{
  "n_kv_head": 4,
  "head_dim": 64,
  "d_mlp": 896,
  "activation": "gelu",
  "attn_scale": 0.125,
  "parallel_block": true,
  "init_std_qkv": 0.0367,
  "init_std_down": 0.0,
  "lr_mult_up": 0.941,
  "beta2": 0.99,
  "decay_fraction": 0.648,
  "final_lr_fraction": 0.0,
  "train_tokens": 392800000
}
Each number is 500 + 40 x the weight over its row's rms, rounded and kept within 0 to 999. Layers, rows and columns count from 0. Numbers have three digits each. The size before them is the row's rms in percent of the matrix's.

# layer 3 MLP down, 224x896, rms 0.119, rows 214-223, columns 320-383
096:500466478520518477496506492503478481490478512506442524450440503535519527501524507558480451407459462446500544497490487484494530472501446450529503528556503434475454495586477547491498426456442456
104:513618510497586490494515477443522511494589461556499536520501562544491471428465515505511538478425463471405473529491493563457488413574537491454478472482474546513492468565465572439520463494468440
111:491484518542513489531472473510548541505531563539502504591523489540550468516446513453523540454520486523510498463509476458495470457551573488464519558534538456444504549532533507529511538414598545
098:539485474473504484519519494533607507520495521577545529489534516508477611528491469478486468552439524469590467463554486447454583469485578589588493464499514466498520506515499482506539481549479484
100:506490440541460457518552483461463406584467551524527471406487505422534471517518511474554485510491569537508393553493477522494480520494480544461464411501524451425504437491463514578533599540437455
100:548508510497469456526495486513465461499447450529461483517508499556536506522559565503457524471524499511551429527516531485508493501501495508538452495535444444492519496516535517520563514567477500
095:446533550498617522497515443527467502485514432530567463543519462530477545524392500480516505512476458500492572489495566465459460483550578534455546476493548504506470501554522504457503514460541511
097:452486457546491536489450530482494490526525594473510515579476513535476479495515489563600546575439507573408507475486524494485606551487457492478458466495470482514505471433588535546538510588492447
096:436494515519505576476506488521481501539573490529498444451432530503483547468527488529510545573525470512441501444461498522499477478608462468472527517448488466450507549465452455439491463494502533
100:540531482513482563519518478494492554504553449506531501545582491546483499523511535519496483588517487522482589469498500456493499459503471502555436494515534483458513461519504618481442462497513499